{"num_hidden_layers": 9, "init_std_o": 0.0, "max_grad_norm": 0.5}
Each number is 128 + 32 x the weight over its row's rms, rounded and kept within 0 to 255. Layers, rows and columns count from 0. Numbers have three digits each. The size before them is the row's rms in percent of the matrix's.

# down: layer 6 MLP down (transposed), 896x224, rms 0.0937, rows 512-624, columns 112-167
# up: layer 6 MLP up, 896x224, rms 0.132, rows 513-624, columns 112-167
down512 107:098089113159089144128134074144135118138146126150147021139114121133129081113128154150188119143121111166152078099126167132190127128162116130168163108141100070040148147089
up513 100:173115143133150120107152112122183111155135098101107151134148162119096070184084160103116100074137067121131122143156125193159169137182161163109185136147107137128164131119
down513 100:136140051164163100148082110116081080117137118129040126080088120137118128124126128138099080062134156113151128159116118163130104096099173154136130121113123161103127195133
up514 092:116121110160106097142149100168177091168163113119101118182164163108117102098194126112147113207062178101151126136180139122123139130066153090098102078121080086133117148141
down514 086:109095162154164160170110137173141110100123145135082122090113088140127102078161097162122092134157155165114214124145124155161087145128112097165124157102096146152122104129
up515 115:155116066053110155141084142147169120100136130096146109114114147103098103125157091073130206161142111152143144123129152087106090136085169162135088121117174068132076148090
down515 101:166168097156126141098136127173136150083146162145188118149133189147089146067063111111132173151091108131132142146173058160137163138146187156112108100148154117111143150131
up516 111:193092053136082084130145130154130187127132092139132140116129126134148149098101141160146182148118087134163182133123147164117093148096109138117128171122088130137134159121
down516 102:111153091165146116094110102148185180099116094149175125077097136083135106055096107139144170215176086144151152100184126098147125163138085149104146101134135093158116127089
up517 104:144090117186119138139125143100115087158109149086150109149136161098130099156173162132127150064084114104154132177149162133131106098097090147158080144141165164143050120175
down517 094:128072138140125165138153111144186122157170144075095053104129107119121085152156131124065145125102095097143123197130118143163171110098120105115089124147098134131109178139
up518 088:109068153116172078115127181113110162092080143119149153151078136074126190152197130108149125102142118097185136130140158100129154138099139091154119079127143145117128105135
down518 091:130170135169082085101123066154118120142195136076098134162090097098173093138140131102105131149155169132122141087112195146111091129156172164117125074118117069108135106138
up519 103:063163084162105158092129130110160085176182116060059095176141120133082109169122064088116159185139150150073128072127144124132150061152143156154184120181161119182113140171
down519 093:102139098178080122109138143151183157118102148151088121098089144205140110112124146173092096114103138127098135115114143172104098090163144097184190142125081176121122129108
up520 097:120121153174146102106187084132194172077110146138131116070134153161153158117188167122125080121130164156093179101078125183128158111113111134189066117129146148155122112117
down520 099:134113128087105194134119137159093083147082135120137084159170100135135162154165160108102153188175221119106051103058095111091145161151108120128129108164116100132106103139
up521 099:094163215113169151186099083125122082136138148123121116151131145092148182099154135110109177140136162161113078128155158117107122117112075069200135100105165115118100141136
down521 094:111124154158155126131092080207138116135102122125101149161130100141077114125140138105098160126196155133040104155113189108109156176157128157176185135139156130105076134089
up522 094:110086140112093093140034087144131202191157161165121112110129117159103118114080145154118169124129053148111077105133097142108117114142171102119152161113128084094118063161
down522 097:146127087123122119174123127130113141103199096117144109155132145167093099109043131166112135129089127108093116097153091148157122114129076132106064178122167163186157134133
up523 097:137118120082114120080170170078117109109068150133165107153108090136172149133136119127144106186135128145100158118106126099149190135107147072102079164092137110154064106129
down523 088:110083103143107142129126146137115094150139138142122138132122160098168128101168091136108111129119107108117164112117172160144182110133173111110140185101084154123145125160
up524 097:056092151053079155126168130123127074154059111092150091179183155093098171146121169163172148142156107149121207110098097156129135128098090190125126145125079078160126103163
down524 098:137094128183132119111122184168146125086138150140077098058112110132183113048119165097151106180112093133106149103106137168170148130087139102144158107169125147154091156108
up525 114:124147166114086111147130204129131127166185129135114143103150179115107127119098137093124122143189130112102065065148071120118183139098146076186164122188116111131086148165
down525 125:092104075132093112122124189176143120147124164147135138163122125145164137135112079168136110134164181142102068089132106168087139196119089160157095134170213078137070115122
up526 105:122125150155125116083126121093127127146160120121120136187135148123118148109193101158102128147136164111096075144153127092087191110109137069155128064185121077150102114167
down526 087:122191088135122142094143175112097138079142165144096141165127123112107080128102146097092102174090141080112105127131133109168146067075108098126085125155095098119089158127
up527 095:164082111141106174095092091136141109140105092181068116148119101076158135119109134159114106108135100147170129105057129158121135086125170099179120195175081138110194112146
down527 089:169088157211116168145111153146179160156118094109092106113163124110122119136083088198135136128114144176107106145043153119145153116144141151160160214207148147156126075086
up528 093:152131167066118125128141130141137116169163173127145113117124130101121143096163193142081167114126134126180090087152093149162142120107056093117117117144161148152111141147
down528 086:149140115131100100109103100168129110120149154156152153154159161162078145147099140173163094102160124118142132039158115143090183114173117137122143142091138101128156090155
up529 074:142173125132036098095142143109157145134146115060062138110153105111114154069062139105128142115180164096078130199117040142115145186119130138130126115102124134157159129115
down529 124:112074088135203176195133105133058111097108187196228139128091116142163138140161109112119107108094060128170140065132197153104103049142165142100145089121119113126151114166
up530 117:139138069051198150143149172157117081138155114137127086060106131200128213164154133123101155168107106141130050199158207172077155128171096122172120068158170152109136099150
down530 102:143131164059164138104147138152070082116168091128128071119145143151142150117104101125072164206132100130160133148099127144118153101124157089099103120102184131093126104086
up531 089:145159155086101117062160145079125119106126106115139125184054102097082118124062099142193138090130132195037129130144086184118134114101130104080154115097099079097125179159
down531 103:131126111146118137174128214155181133119109115097197130160139131118143097155168150134117142184148099142095032126131156142099105132175101117141139171129118129165121096136
up532 112:179172095103153061157122104103118114115151128173131184169082128179089054107061148143163168128166094096172113142106042150098207095103096117123119121063127096151134201105
down532 101:109127103164133113098099134088070105096136115168165166166142125105153134059101165144209160219149109153098154142079131086131115112086133121170111123066073107122088133127
up533 093:181073100138169115096174104144123146147135156156076160119098141156108140179107137121089139130116151098124127149126120083131113171128131066156102119106142197130122172160
down533 098:096127162140141134135165095165147108113116130161066195079091147108105125161169085104152148147096103100165155180140176119101071131123101136148103093113124153104150176141
up534 093:127134135088128124121126146078111115157103187204102100118094123181139163107134148130113141102155177125191136121163160067204170128160138137161165165139101180142123154128
down534 097:152117093150071086118171133095144101123112077166166184090108095180094160096178149140147157170119170113190129119132124179139157066134096045111114124193151092144087084152
up535 106:157110127156147183151147177105137146105186163154167176147118132142152111165161122154161172144128156124131138142107228130156109136125134057145109100140125124146114151060
down535 093:145127097135114147125119144160164080084106095112186147174118123164144087137110116150121150075117143140111131088141160144136164173131104129120143101169099105087145161112
up536 085:159124112114053136125148127125162101106154110124169130154098198144148148049107172114039143165164075106175123075131112106151126137199143104141041110164099117081130154108
down536 099:153174121118113128108081121150149125133103116133178071137151142175085154134127114106098137134132156127131140109119163122153101124174174148167069145116129119149139174104
up537 089:118140119078087128145142100076097112101136154140130093130122092148113137145106115080174122175141170065139103132099155114111127125208144129145067064147131180104082064145
down537 107:144206160077132104145068113145187126094136058148105102110150147100119111119105145128102139087112155163092090123168118092119172123129161173103148105109138086104165092134
up538 109:132131080166171120055171179064169144121168094141135127083100147147158124143132137183115125099188145143142180165159131130139109151158134132122112167117154144101130092130
down538 105:112175120152136145104220126078147113116143153154164127076087159105112105070130111074128168100147137120094111125131116119196121200122183113135123170151185087156122078135
up539 102:147087119140172139093069124065095154137166160191189104128107108108127096107115177136086138138122092114129121134172112165127100121111161066102090142101150147116075123124
down539 109:181181113146136173123151153135103134137211120142191119129064109085158142164154081079134162099156141076150131144155117132103048133131152117120069143137176137143125118124
up540 118:170091118126168129123113108177159116078132083206170187195095137143102131079120105104157142048132067099148112118139135114124136071078125115128168167113154209115113140131
down540 106:179112138109155116166144142156068116126170125142133135189163158119143126127097115135167114058102042123189137102132081171105131124169110127145149161111097193159102083156
up541 092:121098120121106125131132129092136166128166187117136080065063130178177139137060101148127154159119100151115142114105118143149156096171118083108087087103132175222128120075
down541 106:169135082155176121088167139168119141174131148163138116115141105155140127125108169120164128167167159121165101115103129158112111128147105153171155196154100196143124135108
up542 119:139157096123115135081204111089071062139146150130146139147155134159086124086094139202082119115175105069109149085150131131188141126144088133138163102104139124117117100082
down542 112:148147109124131105152159132124132112215176192104145133163147125147142177153134148155158081145164159115118183084104118181103109135148081097183129071164188139140146126064
up543 081:120116119100093180103108115123167156167132125135133130138164147157096150133095205124111142104169168128107126125134119143101106175138070089124079145098097125108116147122
down543 091:168103113121155100167197123159132067086111109133113104147098147145183127127183142088135117132166071138168152137119120139110197106124120216128172110162120113146115123171
up544 110:151175141144134147182122082141172132142098109146149127116168067158156107143060142111096106155124088176104143146163145102121090144113111127146143111129105156145101097131
down544 094:094096148128130097140166101107143144132159107131086110122224127146099140119053139118120123200112098186109133127137088127052123160143100162179160162112180127115095142131
up545 103:106171134081166118111108072128135181131131122104092102136076129100148185124164126096116160092119098112151174120167119093072166152137075153131138147057109120115088138161
down545 098:134139176104107126153130094097154120185146118168131152103122086089125163148143162149154175175094059064141132128132134097131141169170131198110170155074100144156105092122
up546 084:169109141120148153085108112139128109136139119088166102143167121104147134132128147140070134077123133121130108152191136084136104131119069101079129163140078099122111167144
down546 097:114108080145169080146120172135095140099143063115106094139113123157158129057184085146124144184119128115124180103147094134108098171138138129148129094161161175149078166100
up547 093:167128123143093107132145126114121113193144077194163167149163127117061149112139125214104145131136093124144156117145141163109095146123161150100082128084099135148128084099
down547 087:106104118091084096128123140157117150157113076165200142140183102091131150119104069231105107124126110107106103105119106129142075095184089093147162171128121109170148111125
up548 101:177135108091179129157153155156102108106141119131166161112142124122164096133098145154135131089180065113188138137109154154181129100098165156123123088136166102198111168157
down548 102:131107136164148192143122211125117088177103138131127082119146125147129129172104103145154202097078138065114181116164196171105122114088106108100074115099160138169134094115
up549 103:113070141126103102120115110138140131131126098182091156146094177114141124149144174167143150135153181083150158125176129136122172105087162099160176132106128093173126170096
down549 098:093114141130127125055134108111133110173142145157184110081149141132166209123149139126132119062135148094112143132105138153170156067145184143124143167149124127151158130095
up550 114:141150125107163140159122114105139175121188110167131159093148110144123098110159220126141151138176133131127075154163125157155121083190061123170160119101128064140167176153
down550 113:153151146110136170078170149130105091111111092136114103164132124135087077151117129158126104167109179126088189152089107119124136094099167103163134121160082148097119161132
up551 110:104165092132110130125178154153177137139121173110111126209099137155200115083179145122078094088134147117177108010156048104112129121091115155087145170112143121125095150143
down551 119:118153124132159201131149122143134133111069110115120125152103133087164041084150154102083107092093159127162120076116095150185113175127135121095095155185038138155117118149
up552 101:114086093163164164164132126116125131189127133112153117125138131177147152046101135226075170184119073184111093139187140167124129135159125116091141143166173113181104121064
down552 101:055136159165150098133114105118086085123112082197156139097129067106193130083140137153156066170134136144145138108152131196110120200175168128137127153113126116079093109117
up553 087:098147141068059094118146099131117121115059160104054174129126103110112128166128157105107142200168092098147152073151146162118069115095137187118112101142171216145173058119
down553 088:130165168118119103158211120153152120162116153127141121117130136197188146115179093140098061137156108155078193129124114146146091096210061153107127071139116139125122128153
up554 105:150134156124150152120125107128122098102156168087095102178115078155175046101086150141093159139122110180094076089103130152142134125162121104171104134128103163155137103079
down554 108:106132155087182092140151138197126061190181157124096093163141069143134109159134122136135131137148134153172158122115168139114121181151130088143103129131088103098177113150
up555 097:091189140105104127061154119075097119129141139112096110104100160130130147148157115134132168183092122125124138141158144119135175101135172076096143136143109150064125129056
down555 099:109133118161167082140111175134120107121098075138125117098135098146150127142142070106152112123093161134119146138117145131088154176178176150114063177127119076100126132122
up556 085:168143121157142160103102152099096124105147108107080135165065147142156147012174099124158132124138169180105086129094145109102156118101123118131145123141089172147154172116
down556 092:140126136094195169082027146102130099137212134147094105114131129157147123143106129182171121110122132151106137099106111144111146068089166086096198127169133149152166180091
up557 097:105127149143151141086139159102137149122118099143151146122108178109147137161095126155080150113117146074125175127146086110137137196109101136129145129172099201087127108167
down557 112:120103122144122168139130163101134102156214137135092145141108093121124164112083129106123127113114113128034060130153122100148173140088081099153118110124119127068104148079
up558 093:194136086151085160096138044129103127159156101127178088103051132184169112132120096120082171109176114101153181175133132148175108133147088055140136104150121155100097157107
down558 101:126128132149064160160135118093116138070157116064138102095088170168141167128099112111065109086146167135157188172192142179114114123090190112159101113067113127074100128167
up559 102:097152141075164177111122117157033131086127135113140074200145141109111124138149082156139113082108103161127147164110166105134095121132163166120114166000185103115144136094
down559 097:174106126122100115138120131119130123126119089130146087139142188138153063126127179165068086146124081196149149106125123142135130130124140152144140145096159111126086145061
up560 111:090174115172135092157097164122073087162110145100163108119155109162184076087129147182146104140161057107175130155141101133120159062109159112152136110155091164151106114128
down560 106:106118103171099087122123145154134156150164163082138109112095130115159096155079198117118140073128131106151177120108139117075165148129117115130138114147129146108124140132
up561 102:139152125142109137150130133091165158079179127164087188123086186127113176127099155121119095122121091164186115105209087068121185132112113145059130113110165105171135164080
down561 098:087151148181089132106166141083196165142156123128128121111141126149113120139143194148107086113117107106108119186164178052154107129139174137138152129080074175112156153108
up562 099:191072134071158151115111152145089157167095111156128079124116145148098119145115192154134152180123114094143149131108192137166153156140105147103111106104146163116113104177
down562 092:108104150179035144063139181116132115089160084162167142123118127105156125183115156123100117173144162163133176125141134147107121180139162119169146110070106176108139099160
up563 102:121126130095101133110227107137159091125111149141168094157146188150110106119122158164090134136159181102075152081096142124197100074155146092224086110157113160119126132148
down563 107:198155120177158136126121131126105100114157078190128094063156138131101159104094140087081112116173152128127112158175155151082155177077120150100146132081138178138134110119
up564 101:128158140155131163116098192116099131094149188138093123155102117171157166130126111164096137065122144100096115113108145099099075096147142151133122176104088216157140089152
down564 091:103175184167114174133135101136145130111165208133119109104057196100086161155109140129077075113087139146124126133178110082153102160122201163071110167118106061136113140121
up565 108:139078111085111131124133109084177069123112122134106065140110127151150151098077085125169119188139070091189115107167121171176124172112160176090119118123158128111125122151
down565 100:152134083095085156173118114091115130146180092135157161147116129187139126101101105171070115103125109108105080138120065101117161143097188087165185156099158143176093144130
up566 099:133120113151135154189143105089171104100119138127138117116140165133096132157120126154098155115040144211105127160136121216160124137184184126138146074134103097107118145050
down566 090:136100138111084136095143167113126147155119103104149084087156127136103114159144171177029166133119130091107100097057154161187137116145153142059096153074148115131151102108
up567 095:174083122108101097113184102119110133125181130145107130149097151140071129132060146094195138083170145107087171177131122216084121136110136159096108115119129146162112148112
down567 083:124149089126136156112164129107094136139150115131163131144112107101163074116165126109119081146119140200144107153136116176136124064135164068134093090091118132065138157198
up568 100:125100130149141169126164123112168120117109125160118140126121154130094121103130149114143154123093096141119147116146162100156125077144137134116154106134118200127117201132
down568 106:165170096090101083140100104125103131120118094147140142143094133138140148168095172112175146205151140151117145118127116067149070114083153189174197128179100102095144179162
up569 112:144094084163133178148131105201182134140170139082138150131136124092123114138146122144134148108112104112108117173162030109094105102148141199134130133096157086168104134086
down569 095:086130096115142216159179088156157083142182113096165121137155100075102140072175148153147121123102077143126167151161098152145117112135119135173131143138110109125089151110
up570 089:161153209102164132052103177093147174096151093101090144039151086063126128140111128126104103053158091149139132109136098159188115158107079142144173174165138146158135136090
down570 091:154102097175150136106076128148100138155145204087144118150116087116108180094182108130062160103127112187096107125089106143130064181132105139102095131114138125116123178083
up571 091:122152118130155144069090125147184173152149108169114174075096116107129167106169100117100067172163115160127139164092152131150121192144096125116156078118107199106122148054
down571 106:105128166156149149119119111103141114192155112142173147111080108078144096100173110123107129144173109109153106147080176137163118210057143110104168077107188179098122130084
up572 090:143176144160129145054125121151161101127125140057164147109185088100117110112099124114158126093132190106170063185155142116138117132143129155126148099082075087123094104134
down572 112:180196167148134131099105130113124116113100203068160159112116159071100155196091122153172145140076155132170127126193101146134131095130078148136093104101088075146133066134
up573 097:119107179139089095147123082166160188116095167086133114205110145163100096164150216172137140151147148134126124096167115096156132123229114127162142125116172121114124145131
down573 101:074126159104143165109163125155114153125099087056113138137155123091158094156115109126119106120065152141174173111102082139206120090140100126151133166137134132137142118160
up574 092:089164138112177143124109184136164121097145129110116111144138031095122077141107057082107129150137134133100125132147104078167174124168120132085186055101140139140179115146
down574 095:105169116053130161115093125208080162123163069134141154153152145140087140141103074143134115154052074187168094078144114141117171153179124119132050169129088111103154109128
up575 102:110149076103121145189122199097128149108096117110171150139154130154104147098077107124181113147126157072074159085144176142105149091096075141137138080092147099165101144145
down575 101:100172187132109168108104099125108171172133182124141120089135092109125155107145155070123104138140147077104088117126081188140131125107135107083092176120123132098163134086
up576 092:122077105118096080147114159146122097093149173142146137155142086126155127074043108084066166098063144102122152184129075153129153126122147144111062201118116148139158116126
down576 094:125190132101100190128156091151127140139151118095140087120128181097071076099133092168151120109144143107143104126140133180102159127158070092113106170098086119131139168138
up577 105:097150131108128172072078167123136110110208136171147111127134126154187105112065159127164121112120128174127066153153131079177070114139133150143152122149206068112134168194
down577 103:081127061122181133138145097163154116153124094127155129096115213128165128119145143159156147067127114173109152109167122150158101136195121122167069170148230101151122139146
up578 102:093122114131098150149146113117162140098088131159068196116113063136169136114153099152143125132142118173175161177143163137180133125161120099145149064103141132131137116168
down578 100:147126122153090119169113099145167113121124177148109110157151130077178082113209165149075104136082113143121070106151177136117114124153158164171121139186108093114123165097
up579 112:130123130107049167116148156116146164114136073135049096152155106164134177145102120144127051119170157142131139117174118164069066112117124091099097106146111112080137148147
down579 093:162129096147100142165123186144113155133157125133144142125069071114181127104142075205101129128113202104110107143128157102084141162068121109156133099126093203152090138100
up580 112:092160123058140083065104156086136103142102108114114133114147127116101163181138141115173080065179168107109120071168173092161141111175104141092068201141153140098148121128
down580 102:149180061037171103111151126082087156064116119063121109119146130153164128179114080132121120094158149110128146165175180167155138083150123113122074157178143128185135124175
up581 087:123152114145167088159125103107160134161156146161137108168105139135077148111190171153102176123097101165137129139132099144165169099097149130107148129148126141124129110160
down581 109:121175109049147083087141118157120114134136110166091127099086125142138192131116156122190177124104072140152155092125122092112114128100104155114125158142121120095106108111
up582 087:145114129163128136159130160056088138158114113141101105156090099150177097181131139103081104153161093025096111105152086121092091128128157136150106145125121129089133135091
down582 097:168137112098176122123109161120124122127108118126141161172069160185098110132119111151113152119188131097089183168106095136153176116159128112084140124130183145155195100117
up583 099:135172142143158116114170151118126094122143100178153094149093135103103114121173159091127090112154111088061151121125184155093111132168118111140105158144179182161136168086
down583 096:124187134097133110089123201160055123103098111134117119151070083148091209169061117088208144139155125089143073120105107121149140135077141108101097195162181172169145093133
up584 099:130107131120129107100192150092112099142135124149131199186166160087113104111151114131166167184148106154109102125156101102119190156131102210098105135103153123116194153137
down584 089:076163135113158167166075119080189110060143127141166122123185151129108099140167129119143156081178148140151117170179160132159108127127145061117130080153145071122133086154
up585 085:113137118137103118128118170075147167159146082111143113174158157071152145043113118109123147123076148116131142162141112179099113176150110106119147168071118130095169132116
down585 096:044093154124093130108130162155132113131129106101083130146142113150131178128110168080128153067106127111111131170122077082186104101117136124172096146068143225166147111144
up586 088:147102073175156106152030103146105151115142142183083094130149094076110135168120157147201094173151134143089154116161145134106113093146172065188173142198061128121116106166
down586 102:147191088129120113126164080112172129137145139109127087131142164137065149123091132103161128109154127146103173160111131137129140089105134194073152100115129121142145139125
up587 108:153189127122171156059156100096148075152153125185095099151107093121119124160119155101210112148127114077138099100144121047137147076139122141061100118108173150073097110116
down587 097:100131110118155123164126118055128148163117149122089215080134103072133131096129134114120146159159122132134109100039107109076107043118112194143131118114142045135174100160
up588 102:193069136084123087158118185116079126159180133096118085108195124131121131125165146143147105114167143152046115109135083129159212114154112134191153159160105222161158131157
down588 081:085123126188159087143110199110117057074079064158111140121075126093072082140144081167149095108154123104098127161152060101155100098133203119157193134109135163132127092179
up589 081:121121119152082118125155143136105144065147181097114080212144115194091128120135106134087123135124134135122091164140182204126103134133142141113148121103053152157062166166
down589 089:154164126134107200098111141176172183131116123046121146149114149128068124063063132110154121117121096138145152148088094167150147163079181148167121130125115139149156136112
up590 087:158114153160105140131160154079076169115149146096130114091158136140122101124127137085152087049149118080086116178105143152204151184062184125145134136115191106163139168128
down590 096:072144077088158057108118086126170104098108075105101121154152147121128109115138114149141128148130121164117171116112093137131086085097162131116148114145145137122108077144
up591 110:065197089141152138134122153129174107158134144134092191136167171123146084059124105040123155116154105127170147118110151096098107107095123137161150111143149139214108114116
down591 105:095143173165090138132146112187188155164124119106101151144143119165058116109079123063147080138151148111137135140136170118066112091158147042125124077127141118151131116154
up592 099:160154108225184098100100095087075085131156121077051068195066073096130080178133149114114096113107146124143133154124130089162097127105075157099046136088196075122087123147
down592 095:148137170118074145111149111095126101133147142118097118109106147165150101153185100078143124093135077110156141136097130107138162073100134110094081127101099117116100141101
up593 115:120148149129139145141117144081100200134172200108130131147139077101106088133167149114115166160130129081186147147172140203085164152133138131115194144097173100078100183161
down593 100:134149132160169142127066132088112121139141224126173074041171125111114176155140104129134124126168148095113147112150129143178156097145125221123161089111164130129147154107
up594 097:193082116121094134105108082101095128123110127125145219168116180126093113138065169095143107127140058162125139130153141145141206120188134156078123128122206155087139112100
down594 091:084087103150106133143182141135141125133100137154096172140123126129126116181111155165059147148145193106152144087161124106169102135095149081119077114157184164173151154117
up595 102:058145140166164211184134129104156171152132076126168134088128169134080118126082091196132160121136178112158106117129222154127117092113086179176141150129118072140171144146
down595 099:136134088153134126169172182088122102090152155155200161083078088158112063091132166114123143092182130116100107108106140135116088103126201138105200141153148108163085069174
up596 115:128134167109134172131169199146097165172112152113140153100091137200132128097113149064081135110103095090113182125141126169148075110143158142157191144123194110129120148107
down596 096:099117151103086183144181136134129133138116144092129182115094145099131131141105125089195096153104105090161109104137138104170090114143127164114154166149122080100120151135
up597 100:133183119141114094126171203101105132204085135210111129110100150174092082142121185143100105134152132144111121135109148154211138095162155097100110077149187140110120153135
down597 106:115150147135079119125148121099098138132146090146137148098160117166129166106100098121161130184202142132166055157080125160194150127144142180111128112188094113171152132151
up598 112:141125072144151145130112149107109135154075158116151089180079093081115160120090097154099104170102156098126186127179167135186150112151121159136103140121122100194108080073
down598 096:119139119115105123116180116121123119101131160109141115122155111164143137156115109112185077124128140127094149070145112113193156208156159126106110122152157161101139126131
up599 102:151165119129156165090132100134149078147066124141131119133081159120122190141083102152158162090173062149152192119092118141107091121174103081103088135101127119062146149097
down599 093:122074123171060146096105158149112168142091094150109171088105171132146132202114122151152159090108133054137180104101144129141086127074160086176073122070168131179119102111
up600 107:139132117150153141119108093082130164121110173122141140138107137133155128135127198151136083152098110085104154151115124116105147098089076106151146152155082076157138114181
down600 101:183164146131127003099085067101134166091137135125116122131164057188129115192127116159106066126134064193138187157164097117164143136123130097101140156167113139165168126157
up601 111:099104176173090111133113156159131103108126130107156173097140119175111152171095199113203136110100168135155097101109143220124168136101147109114172099098159141166103181127
down601 098:125139098161091101090103112121116109089144119176134140082068122127085080140127136066113125151114128129133123115093149137051169139108172150111132135030125143099126115136
up602 079:124155107124157128106122159123070157154079147115165119088158113102142115117158183144140135120115151092106137104125119156149149114136131156123136107163138078135153124117
down602 108:092104103148084148135183164085086159141180175158126154119147140149171145066130127135103150164147183125079127167173111100085137152138171145097093136116154103151127123115
up603 093:095081095083089157137153153061136166136122113126100120097142158129190080060140134120080119130128123134115147129129109118181125137117146107186152106104073157151134148147
down603 093:099134034101133144124131113090122097103117140150122069122120097100140117107122157113088174153138144080174097158145130121139132102129129146151174147130107122094099169086
up604 103:155136161059153129119159177118150124134144191115145150114082114143157062142159146154086108124140160173149096158067103121099087117118104122144111136196112092171091141180
down604 102:147104175143119065123121157163133112072099150185102161141126144153116122185166144115080070150086145139168110124024119178093083106141119070155096158152120121113111118136
up605 099:156184120158174121051138118172087111128111149130143098191141128144137146084145135146089188113134151051149085083130195158113100111146169127150129217064158090116133143202
down605 099:179072124122135139174158116126128132119176130085116155084178116146138142082115130133120095167106077144109053034080079137112108149100112082205134094128095141114078178151
up606 097:143122141133127125097122180126150122105118093077134081153137143109162166156119095100168111127088081144114166182076121097111112133180090130200175122155126107194071158155
down606 088:088152092075140130125106137078130076124148118118167157151120072158135124158075120101115162180130141101127132187169117104151152135193110132142200169185149152062167145115
up607 093:128123108096200179138131100155124162146114116130114108152141072116068092138096140110146123132170118080115115132095136154099098149067157157091106109175148175104162107142
down607 102:047080140126136161136185164166164097117130157174184121100091106099163065128135131130119121129087148085124176114157134125144115104131103144154144139135108134144134166087
up608 114:020166162137094129117155133112095144136167091109132119121137132063103093147127099148147212126096128143153134134131086088113165149127101174151169112145142179068106170169
down608 099:082160158168141175141148128152164157191116090127172084140127130106121125129183111122138178123144100115126143081094082151111102167153189127125136116116108103059116121115
up609 093:160086112122124094203122093112141180137152082181121070156128110068156195121130150104148155149118065143132197088131162204164098107140139133075109078154154131160127108120
down609 091:110083119149082101133105088190120128146111180132105176169114098146178136113150095104103144125120081071185124074171142148143051177072086107119139168126149111129122128141
up610 115:143131202155104134162147095117159157103094118199188078181084104105173148180114107098144126148177118100145101115106102162150128089148152118142141177132140150077126144131
down610 099:077073141140132128136131113117154097103106065118163106149138075113169152029165173137178109175127170120183106115123106107137108086068102098077135170056083186122137135117
up611 113:103100105187201057133182177169189145126100137111104136159126134176104106140071162138087092121128115113099153163111115165176078146174120187154096169199110128134165159125
down611 114:133172109141088123056128142120158114156084132158113105136112098145157135130158124113122114072127125162159153152105124154141100136106123084161119115120142148148083165182
up612 100:127134113115115134125153133111103150141156168122151122142062120177168128156153085223152178119093120143142112170128136154144170074189041155148120110090094108141054150110
down612 106:088125121115132142114129144145116137119058116117114122132132100130176100164204170140094090143117127141112127141044141121106129116157105106165119113122157138104113132113
up613 113:206088113094148161087125148125177111148123164142088136096112094159176134079117139112147108179127120201140143115098120120168114132137116166117091188198065165110125120159
down613 105:099084066127158153150129088168166154114122096115105088126133180120135067143131116079146147175144104179166118101039097158152121133169152166109109171081103109093099183121
up614 068:079089097161172165069147125147139157137165166101108115117104142060093129151096126125153115107121061161127079165088149048121155180095093125162150101142136161087135175198
down614 102:100086131129177097132141140107061109112129143088136151145066083169153131155188125112157149138164099107131058089167093157122167106091124154120179094126148177108132153124
up615 103:121103105086192146170164144131113109140121156195111094155180116142138182128165092136176090135145126125168104156086107150104130079196113139120165126057110065131160153135
down615 109:158116147128080049159180153155096132161131113112141114140110076148170167124188088161078116142086111150133121128147122125121140145185067060142098145132094138103126109059
up616 090:127087108136159158143085117134077162074128135190109159187179097105123145152141191115117092161090118119147098136135101148095138062078128064145131155092164125195134173097
down616 095:085104143130123143135106101144052160118183197125135066121144176191135175118127122156084123167119155125090114091144102128119107113128175116188095134145133132159106109150
up617 094:185184157097171130138104122091120111169053137109137103181148180135079078156147136143086069066133078194132115117148145171123154116092154153173165136086113181124125135147
down617 106:152151161146142172200103124147206127119121110107148132112095141153110104147112117167130087102129110147078144158169093074084100044149171161114158159123044074146100186109
up618 093:123152147121148084095080107073121147133122096095067186193165103133114122098163129135128127130141110137105143130152177079102086094119152118190099199103114164161114180104
down618 093:094182176084122118135091111124084100180180110114105091192139108069137074145164117151138129102234129133102109129149153047093150097149125112125145109098143115077133152130
up619 103:192176123173121178124091121104127061133162155053096147156142147079201188133111165134144167110041118100090115085155107145117119108100200144129111090082157131146091143176
down619 094:151149175167118169088106080092153128096089074144108106118108131141135184097102215180125151086109149137109080147100145099119142179119132148105217138098137125101095106152
up620 101:177182182123127085117109130145116126071098145136128129111152101167180077094124109106099161179150142119098107085112130121136124122133094137165136184081144126192176131130
down620 096:157169136153121127131129117154130077179112123092162122089172126168116113147119153101120156136071135114147131092128141118185149136103064131181168161166089166135184168055
up621 091:138125184189116086152139136158173119096136184148096128120108091162124101119159160152141090056137091126156136074124113167162113155152154117094155125060191099128075115110
down621 103:202143116155151167148107121178158127081123080127149131166136104143110210087101147155091115122135146130182134074113107133132099150126161142144134153165154144134114152133
up622 116:107132099111152175132139099138077072126170129129073083128117138074113145127090096084138071140187159084153218081111127109155131127111135108131164183138158087163161059147
down622 106:098120170115127143138128128121091163093162120124134144130111112110105156145138121080135032088154144124116148123129119118151127073152116118098146143097106125141178071121
up623 111:106107124157146125165075129082105106116210127098200167116160072175126124119127112158139141125151089104153143161127121083164108098091169121154211146086143166074128155139
down623 106:124123154130185151165074085169177151170150058147152112113077110147134180145149150150137099100146093130131107133122134104122109149157152164135104061097114146055177172116
up624 111:168085158184128129135110160128145176115151131131107128091092073145124137157160075134148073155096107119075142082086086147127145118074189115153174134138132197211103095173
down624 101:186131141082101144149143101147138150159071171109191131148123119141138228184179110082061100099081137150128108127133091130109167119140093085122168126136138133119084127137